Weights of a small GPT-style language model, trained from scratch on English Wikipedia.
Size: 9 layers, 5 heads of 64.
Architecture: LayerNorm before each block, learned positions, tied embeddings.
Training: a variant of Muon for these matrices, 664M tokens, 5068 steps.
Each number is 500 + 25 x the weight over its row's rms, rounded and kept within 0 to 999. Layers, rows and columns count from 0. Numbers have three digits each. The size before them is the row's rms in percent of the matrix's.

# layer 3 attention query, 320x320, rms 0.105, rows 0-63, columns 288-319
109:514520473481476488489495519478566509524477540525513458521499531496520479486510513496539499495533
105:534516494549480506475490508485496526488511539480494514525484505480467493476497503487468485495498
107:473491493530487502475479515484473557531492491499528490486489521485475537505568493495522511481517
103:532494481476501534455506430535501496529512506477469437502491479526567492521525504464503457498534
107:508501489499521476499494494503461531524483516483509554478513464542471494495477536504521493483477
108:494492494520484518492476452489503504493538506522505501477474474473502542511476518527528459470511
111:492462507514531531458502452496494516428507507496502521506476522516497481500476520518515534500508
107:522533486515474487485552485526495517496473504528529475535523469462501491506476538492502506538446
112:470490429515497507468486495471487507484509529481479527492497501509483513464483492492507504521568
117:476509450509492509513499528465521469466535516480498549517549569466526478468526517491482524472497
106:492442489478482487484509543520503534529500520498511467555458506523463468450450524507470534510502
109:446523527544464480514477476524470480514522494496507452508503529498479472561486520461516503584509
106:477511536550492487491491419484502451518491499495481506484507462513487494502519443490457531496525
103:500495513497534510548525509518518481502452520467536488541512501486478542526477511516512481450472
107:479491491458481500488481510515464505550517500489479521537492518510508516469478506482471464474495
110:526530538490536502488476502483498482511474451505527497475502542487478477488519480475507531492533
108:507500492481503502472558501512467455518467492515496466556497467483483481494550469511500517491504
105:507545489526524548472512492517463509466517477542539494519465471535495485518480501483504523531528
109:535525466535460480488516495524508518500524477441472479510528442507470478475524503480504535531461
106:497531524470484482492502533519495528499495508497448497490494514512512512490514537518466477489516
112:477539499482554500475488477504503539546463478497486499518542466496499488467508499524509504515509
106:547522467493516510520516478498478499496533466477513487499449506529526511486555511496518507481510
107:473445482502510458478462457452536482468508487497504531486517471445531527481478498494501483543531
108:496529544521488522450504548518482488512476504522536474488543498518473516499561541500493464483517
105:537501462509528472480511474478477501547468530505490512484506465535505474523519515497464507510484
109:471456501516452488525492510526487475524475524469496527458508548524498498510508518553504512510493
100:486503533484503512543487491503430495515521513523518508523490539529464458521509504485510488508485
107:527489501490479484519503495453510525542509502491493561497539544441541512489512445484471504489523
106:506490501522517496495506523519457471488486445475495486501523486536479501474531493527516505532511
104:545542523506507500485496521484518482481523495508531485497483515541490485529533478482521527475534
106:522462477476477489512467480494544474470501497436503522483459521530496444493467462494524492457553
108:490537531459499505477454502496546490478514541477531513506472480444512496517462486516492500487472
102:505505498509525509502479461521504511516498556493509509488454492536506481547491464564519550511480
107:479459527479458492476524549536503545501489494497575505505496473469490483451523502511512484509492
103:485498475521464514568482452497473466486477522527534549486509503557513507467522520525517512521521
107:541538508520513450535533524477493473487473522500503511495516438501539496514561495488483486510567
104:465509516546493498506494454534493506494516533471483479537549495526476463499483493518500523490481
112:507544512491478479512539479481483516483523471502538509463506495464497522485487461522503531474538
107:473498485510509517496492485476512484490480517516519494485485510509542467474470509435533486477482
109:521479512487482469506501499444431510450517495486510489532509517519519534522425499431520516521481
103:511471487444541454540541490490509522497503529495485510478521484492479504495513483500479469473514
103:505529500504466494531454475503510552526490512482549526495517482472483514518479471491517526491528
111:497482545552474494486525506501528501517528469485475506474531500545485542493469481548537518468509
115:451512496452520473539488512536466525490519503487513518498528492515504564483495492476467539467495
113:491534552479500521488443485462468507457456495517524490482523515501480483511483465544470495469526
113:486498487482469475529472499521469474534513486469514520501511488502510487470525476486478527517504
105:457541480530495483519509503480479487513481484521524536548532519475482483486524523528496445482456
107:514556498520523499506514487490513493511521492503486495449492486499478522474509502488537484506490
112:479491553457517479486518508490526477454512501499498483545500498499504469505483539464464490527516
110:516532508507447484538501505500479513536488487494480520508491505479558513529502473505528514504551
111:491473468456540484432490523459508476473510505479511497480477464494496479511458475486515501510465
113:506485506519478516503537491533471515462496535499478482516437548501525473511488474497527469503485
110:475476487524510512541532520484511487460468490508497503507485465538441481495543509510522477479531
112:527502474526511497546519501468474473491528504510518497504525514465492475527516473504478477491471
106:510497466522478525469531487480478493514509526503541491509506534488515514549482513528469511508488
103:534521482490445500505472513467504514466546540547502483515509495491491535497497498522500486491517
115:487498522512532472548503507517531502555520494530537552485461483468494472526504504442507519496518
111:469490483474512507483477487538510512472485489502530495494498485534517469498521496535484496520513
103:447528524551524449513494459432503492500468470474508504552475509478490519492483498518506515481517
102:547504517449479489523483486480506489504474515503490542486487520474492531531524526531542522478475
108:501530442499470539488469490515485533532488514502502518517476493497485501502486555516545502519515
107:510492540490461464510538460501514459591477503507525503483501498486490519503527500446524547542509
106:498541515534496495502472476491526509533516525484477483473464453449537503504488535462494472486479
112:487528455482509477497441445485513507500481482472501495519509503530460526505491494480468494521453
# layer 3 attention key, 320x320, rms 0.0999, rows 0-63, columns 288-319
103:507526526530505513524546517498520493522511507520518500536488462517509503476499525468441481518463
106:486545532492457507543486453526511515488518486479507504505453499469519521479496506517520472529503
105:520480495515459529495491511532530476481467493503499525511474536472489492483466508509539512515482
099:490425481477487515478546511481487528525499532532506528488528482484537480476489515482486481539513
104:456494495558502535523482531483517536481501481516571470487482514530511491499532427482502458505500
101:502469536488504518529540516486464492495487537471518485474507488522523475527479495480472473493519
106:520446490501512523507501492479534516487476467502477481498528512489505454473535511477526504495466
103:532457491497464501533506521530483495466507531570494432515464462506511528538515529519527502503467
106:461520473500509476505488538527495517485469447504508495525496540494471501483505458522471486428452
115:501496500484531522510523505542488437512487469471512510508515508484542525473501490477542472517521
103:531561491499466424484524527484487480546498526514508464496479489489529487498463445477470533472503
107:516546495478501545448481461464524490458467502499529464487471489515541493510519511501520484472509
106:491518487478498529483495511477499538473559482472543473504500543528497473581502503485477467483470
104:486520534498489470454491498496468497495531483495459482495503502496503495502520477532478495477528
106:496471515506452499507491481469512544480454502481524484533503524473496485541491519494533465531478
110:510507488445500504484474485492475494434520505498472436490528489479505542475483513513499516485508
102:521502456468515560506515543491470540493532476525540487511556467504500509532471508512505472516477
104:509453538520512575529477466519560499506493539538482466455495505478491487513448502480514502530535
104:492488500506515529529503502475442485521479506498499498518492496462557489535477458462500546490545
103:547464540475491501532460510550562491475492527528546467517502490536488526513505495476535528484504
103:521510508492539513534483520548493540524502507483511450523507481493493512471478477506508484500501
101:460501499463501523515503509552525493487545506503518519498526461530518483518458494498493489519520
105:537465528508459489521498505525499543486512483529482493485511473511461489501499483457460504490492
106:525552526469469469509442500534487516447518527540482500499497540491558494514536478520560441470542
104:513500516475440433465539538492455517508446487513464511529472480499561532524522469503495490545548
107:526515491454501476487471528524480509488486451535518519462524499512531501501491526533521512468525
102:475529468509499534456542484496502448534476506470505515476506502500515502492465499490493543528520
102:527456488528499520491478484544500504526512515505515511490473492513466465499522452512487466460544
103:501529481460518531529502513507544479543473535497520528485516490471494500511520482515461476493523
104:474481469489485487458500516543487461545514502505492491507514521426532515519506521501513483480478
103:493492485476470520502498514536449553530544478480527514504508525531511533496521491526470531529509
104:475497534481494533483495482548562536553495503496467494479462530521470535542457486502458533493456
103:491499466496481496492533455495471497476491518496513511479536477502507495468506531454491551526519
111:512503507510498494524471498537532511562440510510492514506523469521540502485499507473507511503479
102:474502488523513490489507526591492502508532536510514473496512493471524538493492495502499460502463
102:519498524516495481487458519515536516496489455526467466500470516526488518541556490514439480468498
105:468434509491563495520511474520532528541506511505481504480548468529477491461482481504532518481469
107:518470534516513521491545535492505499516491508464500453496496493515482477480539503538475474489516
104:474496510531467547508456503479468445523514540508474546475487463428500525543508521508510455519530
106:461466494467477538508525425447485505472490507483489452490463505517513476479531484507517474518523
105:539520510539501473502512501534508508515491487489482523507489488511501498483483523522488467445470
099:484477483461477511521535509538476525505458502527542503536491508516498491458492473542461508489517
107:464470496481515508562514489527545468500478510475428523468477533477446490526544510474469486507482
108:527514495469511517492445522502519534492507500519510490539520508489540497467458444507505494479527
109:528469456511486517524472499498501510462484517464504535490533566524443492486485499465494513489473
107:482517504444509502519529541488503473539487493521502481561538480521502567525457502545501539472543
105:489483520494552476495481523511510504510538498487458484491526495476560472510535491511479527507536
106:503508517476512483494485517485537456503522494524511528515489531447523496483515542536514486503520
107:512440520540492499492489498463533509517527482537526479527480512495516503513530515516507444510464
105:549526439510545480477533499490522516468494528490470481502497493465476522489492498497471502501478
102:502499487511506540482472466508454527492536520492459486550491442482536477537525537471470545462493
105:476500510508472434482473463490496485543498481470551504512508465502469535551483522450450531503522
106:500518454557500534522477519493515494503492520486538518550486507529529506422525506520492482450489
107:516503508496502537535475518463492489507513464507510509500470473511489480501498511464492472477536
100:540493501482459486488507489506488493560487475537485498470475515509481489502504496534508472517549
102:515461487555512517469532481541509534539505515461499474479471510519502460490478501467482487500517
110:514544475488516471463496514505505511471512511518481468509503503516529519510468497561489485534468
105:484494489512471409540475515501480500531469519511478483481483514531523523493482526533503479527524
104:505534512475507476546487501482481497517528540482459508478503511479504474502522449517527490510516
100:476500487500510543461483512513540501513480552456483521516538516524480482521496498512466523484508
103:490498501478493490516518470509513467506514526508517479539486487526493527480507493498487447517494
105:510508484448496510471511526514532507486504497492491466508483482447498461492486548522473504472498
099:508480525475479504469450479495478475462492509517481518483521518532470485498490532523483510480418
107:522525482393499521517535531495471515434524514475510505518506542475509455484469512494477530512508
# layer 3 attention value, 320x320, rms 0.0855, rows 0-31, columns 288-319
084:463468479446471507493504470529500502479518514482477495530552477473483491506442563526521518491531
086:509487504477492493500528514500539477488491475512505490503488484527489478493492499486498472537494
084:497472444502513537498501512468513499484540500541491463479463465525536500500522512543496490493478
095:517486553527527472491510506479503487490565471481546489457514510491525577496497508482448497511547
079:463480492500489470483485529494534460513509458455475475488487516454469487476517518537499500509518
082:487442503483536483505512499545491518477532494482516519496555480501502527516512522502489470522481
084:484566507497507556519505477483522488484498543498542483511519492536527534532456471500503511504494
082:512457493492503501524493492464538498478455533518506512503491533501438531467510466563499505466537
083:491483487495491543568490524485464536485501546517508481528477479543483542500472461528530538505492
086:488477486475464481534508496508492504484469556512514530468493526486486460525499498537520504488484
079:479495511509496508496525450454517524465497485512452530454503486510529469448521491484559480511521
088:539549444509494489482463538473499518549528514523509510512488523449498490454509513479499516479482
084:511545448558485497512496502521440537526492521483504493516478452474431518492479491487462512530481
079:468492510523505491498489481489489519471462536507490541545465516479492508478532500527467524528532
082:485498492466482469473542479434532552506509484470489459549440508521483488487492477529524482471462
089:500507466494490498487498544502528510514492505494500525520440496515491500472544490454484481491500
085:555461509485459518488494448512547499510503500523481512468469467505495469490509496490530496500512
088:484523477545495517480494485513534471473485476510502502515527484522552533516519504501491518480473
085:496483517491480483509489476477484462481498519496494475510465503524480498506504511530485470521519
082:549540560477536475531498490505488506484514528518522480482522507490581515489505513497486471478525
087:500534548462462467504476490484540508504532544463473484487534510530452502494506488458479524542512
080:484526495463527457547498486471515488491531491504510485483488488542470482469497502476523491515499
086:500498524509498465482505509514512529481498534511497484503506456502522491498441527498501467533521
084:524502508512468493497519499491507491520494476494498544449538508498548505456500473547486496521495
090:515522531483506476491521496484513515499455496477523496517528511533497487453453512429497513488530
083:503523537499534517492485534454477527478514499568484498497474499482536481532496468514534517486475
082:509479506531524470516498477505487516536485503481496517508535507520488493506495531497549498478551
081:503520495481508508567475503516506454500471488525524482500511508483463519479531520515480475486475
082:511504496471515554478486519486467511547483473513481478492509479500496468446524568505506463484469
087:461549500446518492535476498530533503487466456546495488520490506501547546494488488491475486452476
086:513525488452530532474484473493473500517461490503499477521505521489496447506507435514486475559515
088:497518512486508488489475490536467535539535474454498506509478526523477460487526507479489520492476
# layer 3 attention output (transposed), 320x320, rms 0.0735, rows 0-31, columns 288-319
096:488556517510505487493493489527464489475497466514521498458494518488488565501514535494495475476479
101:552480473462508487526492507441519506528517495516548489475490502521505511521508497480553511480539
097:477525517499532514527492484551478519499507509510498503481501527553480485501505538500483521507503
114:498503467459504508510504484502473499492510524479460516517503512478475501486461507492519550463460
095:556464507480498528510520478497482498486491497487507484496459494454556496482534540500530513480472
092:491432464528476491476521471486526521511533550513484501494497468508529479511477519476493496560511
100:459527494527514521469494508542504523477497503533525521519538538540495499436523484538546515525458
092:489505518476510520467503532475488441522537507468518526474469496527511516512549498510475530549502
100:485493495547495507536500485497530454554506467480534506499480487520476485436523495509541496501478
101:439509557548479498507475521506516423491486485537505482474510503520487519533542522516517489487481
096:555523498470493497505522500512493497526473483500508489513569496517509494492485524491474462485498
107:517525543476556558491438472503501518477490509510477516471525459537468491556517484527479520496486
098:474508538496495470467531506482495465454542463499450478449513505482510516511475523530543502516509
094:543507488483526496488497500533509488522487489493471517493519537511503453507481489493474493528497
093:489526478440501467469483538575486500464546499514488490520510502508501470490460531494527501480506
102:544532568476453482526560468497452477533516480507468487504521490501547525521487475537519509540512
102:495484475451505515477506527456506521537437471472501492522480513481490511492526482522525532506488
103:523447536519499500455476502504485489499464493462483523497494515473493517537490468514502469513486
102:495482498501514496491488500525480503548505494521530479484492483562472477482495495500497533477521
096:470428459478468491505516481471534524524528513466472523506547483532474456481493444509497521508511
101:452511492520519519504526472513505475512536530474506500531532505504522477489486461504493465511512
097:482440484530487493484483507539474522508466505540502511473495488486505538517538448441544482479489
095:474510497479530507495471508489512502483494468467519532504530551473495520454534490502473492493492
103:486471533495504497501482501499515467481506496467514514499482514515483536540448506512478490483468
108:512465475508473506524489518477496502499490513476521559498536482464520518525559506537513456515514
104:484469496490505494502525490568483476492523511519501465515518481519520488448481504491505495439462
102:496453501484510500490549484478546529519519494510496505497512500496461522468521463510491511493504
099:500456506551472476484514458494457480539510494519465514488466487489539514517519487479487462490504
095:498487448518495523494470498453482512461513516483525491492533495444436484521470493531522485477513
105:467485493470439509493525505509518468513504514456543501511530510472504498511524537490525481529540
103:511530473487482494514510516456468505463485460503495469479511480516523472508560495488486519536510
103:496498487512487484537505541520506489525476531527472494455504552512473478530528497546486509480500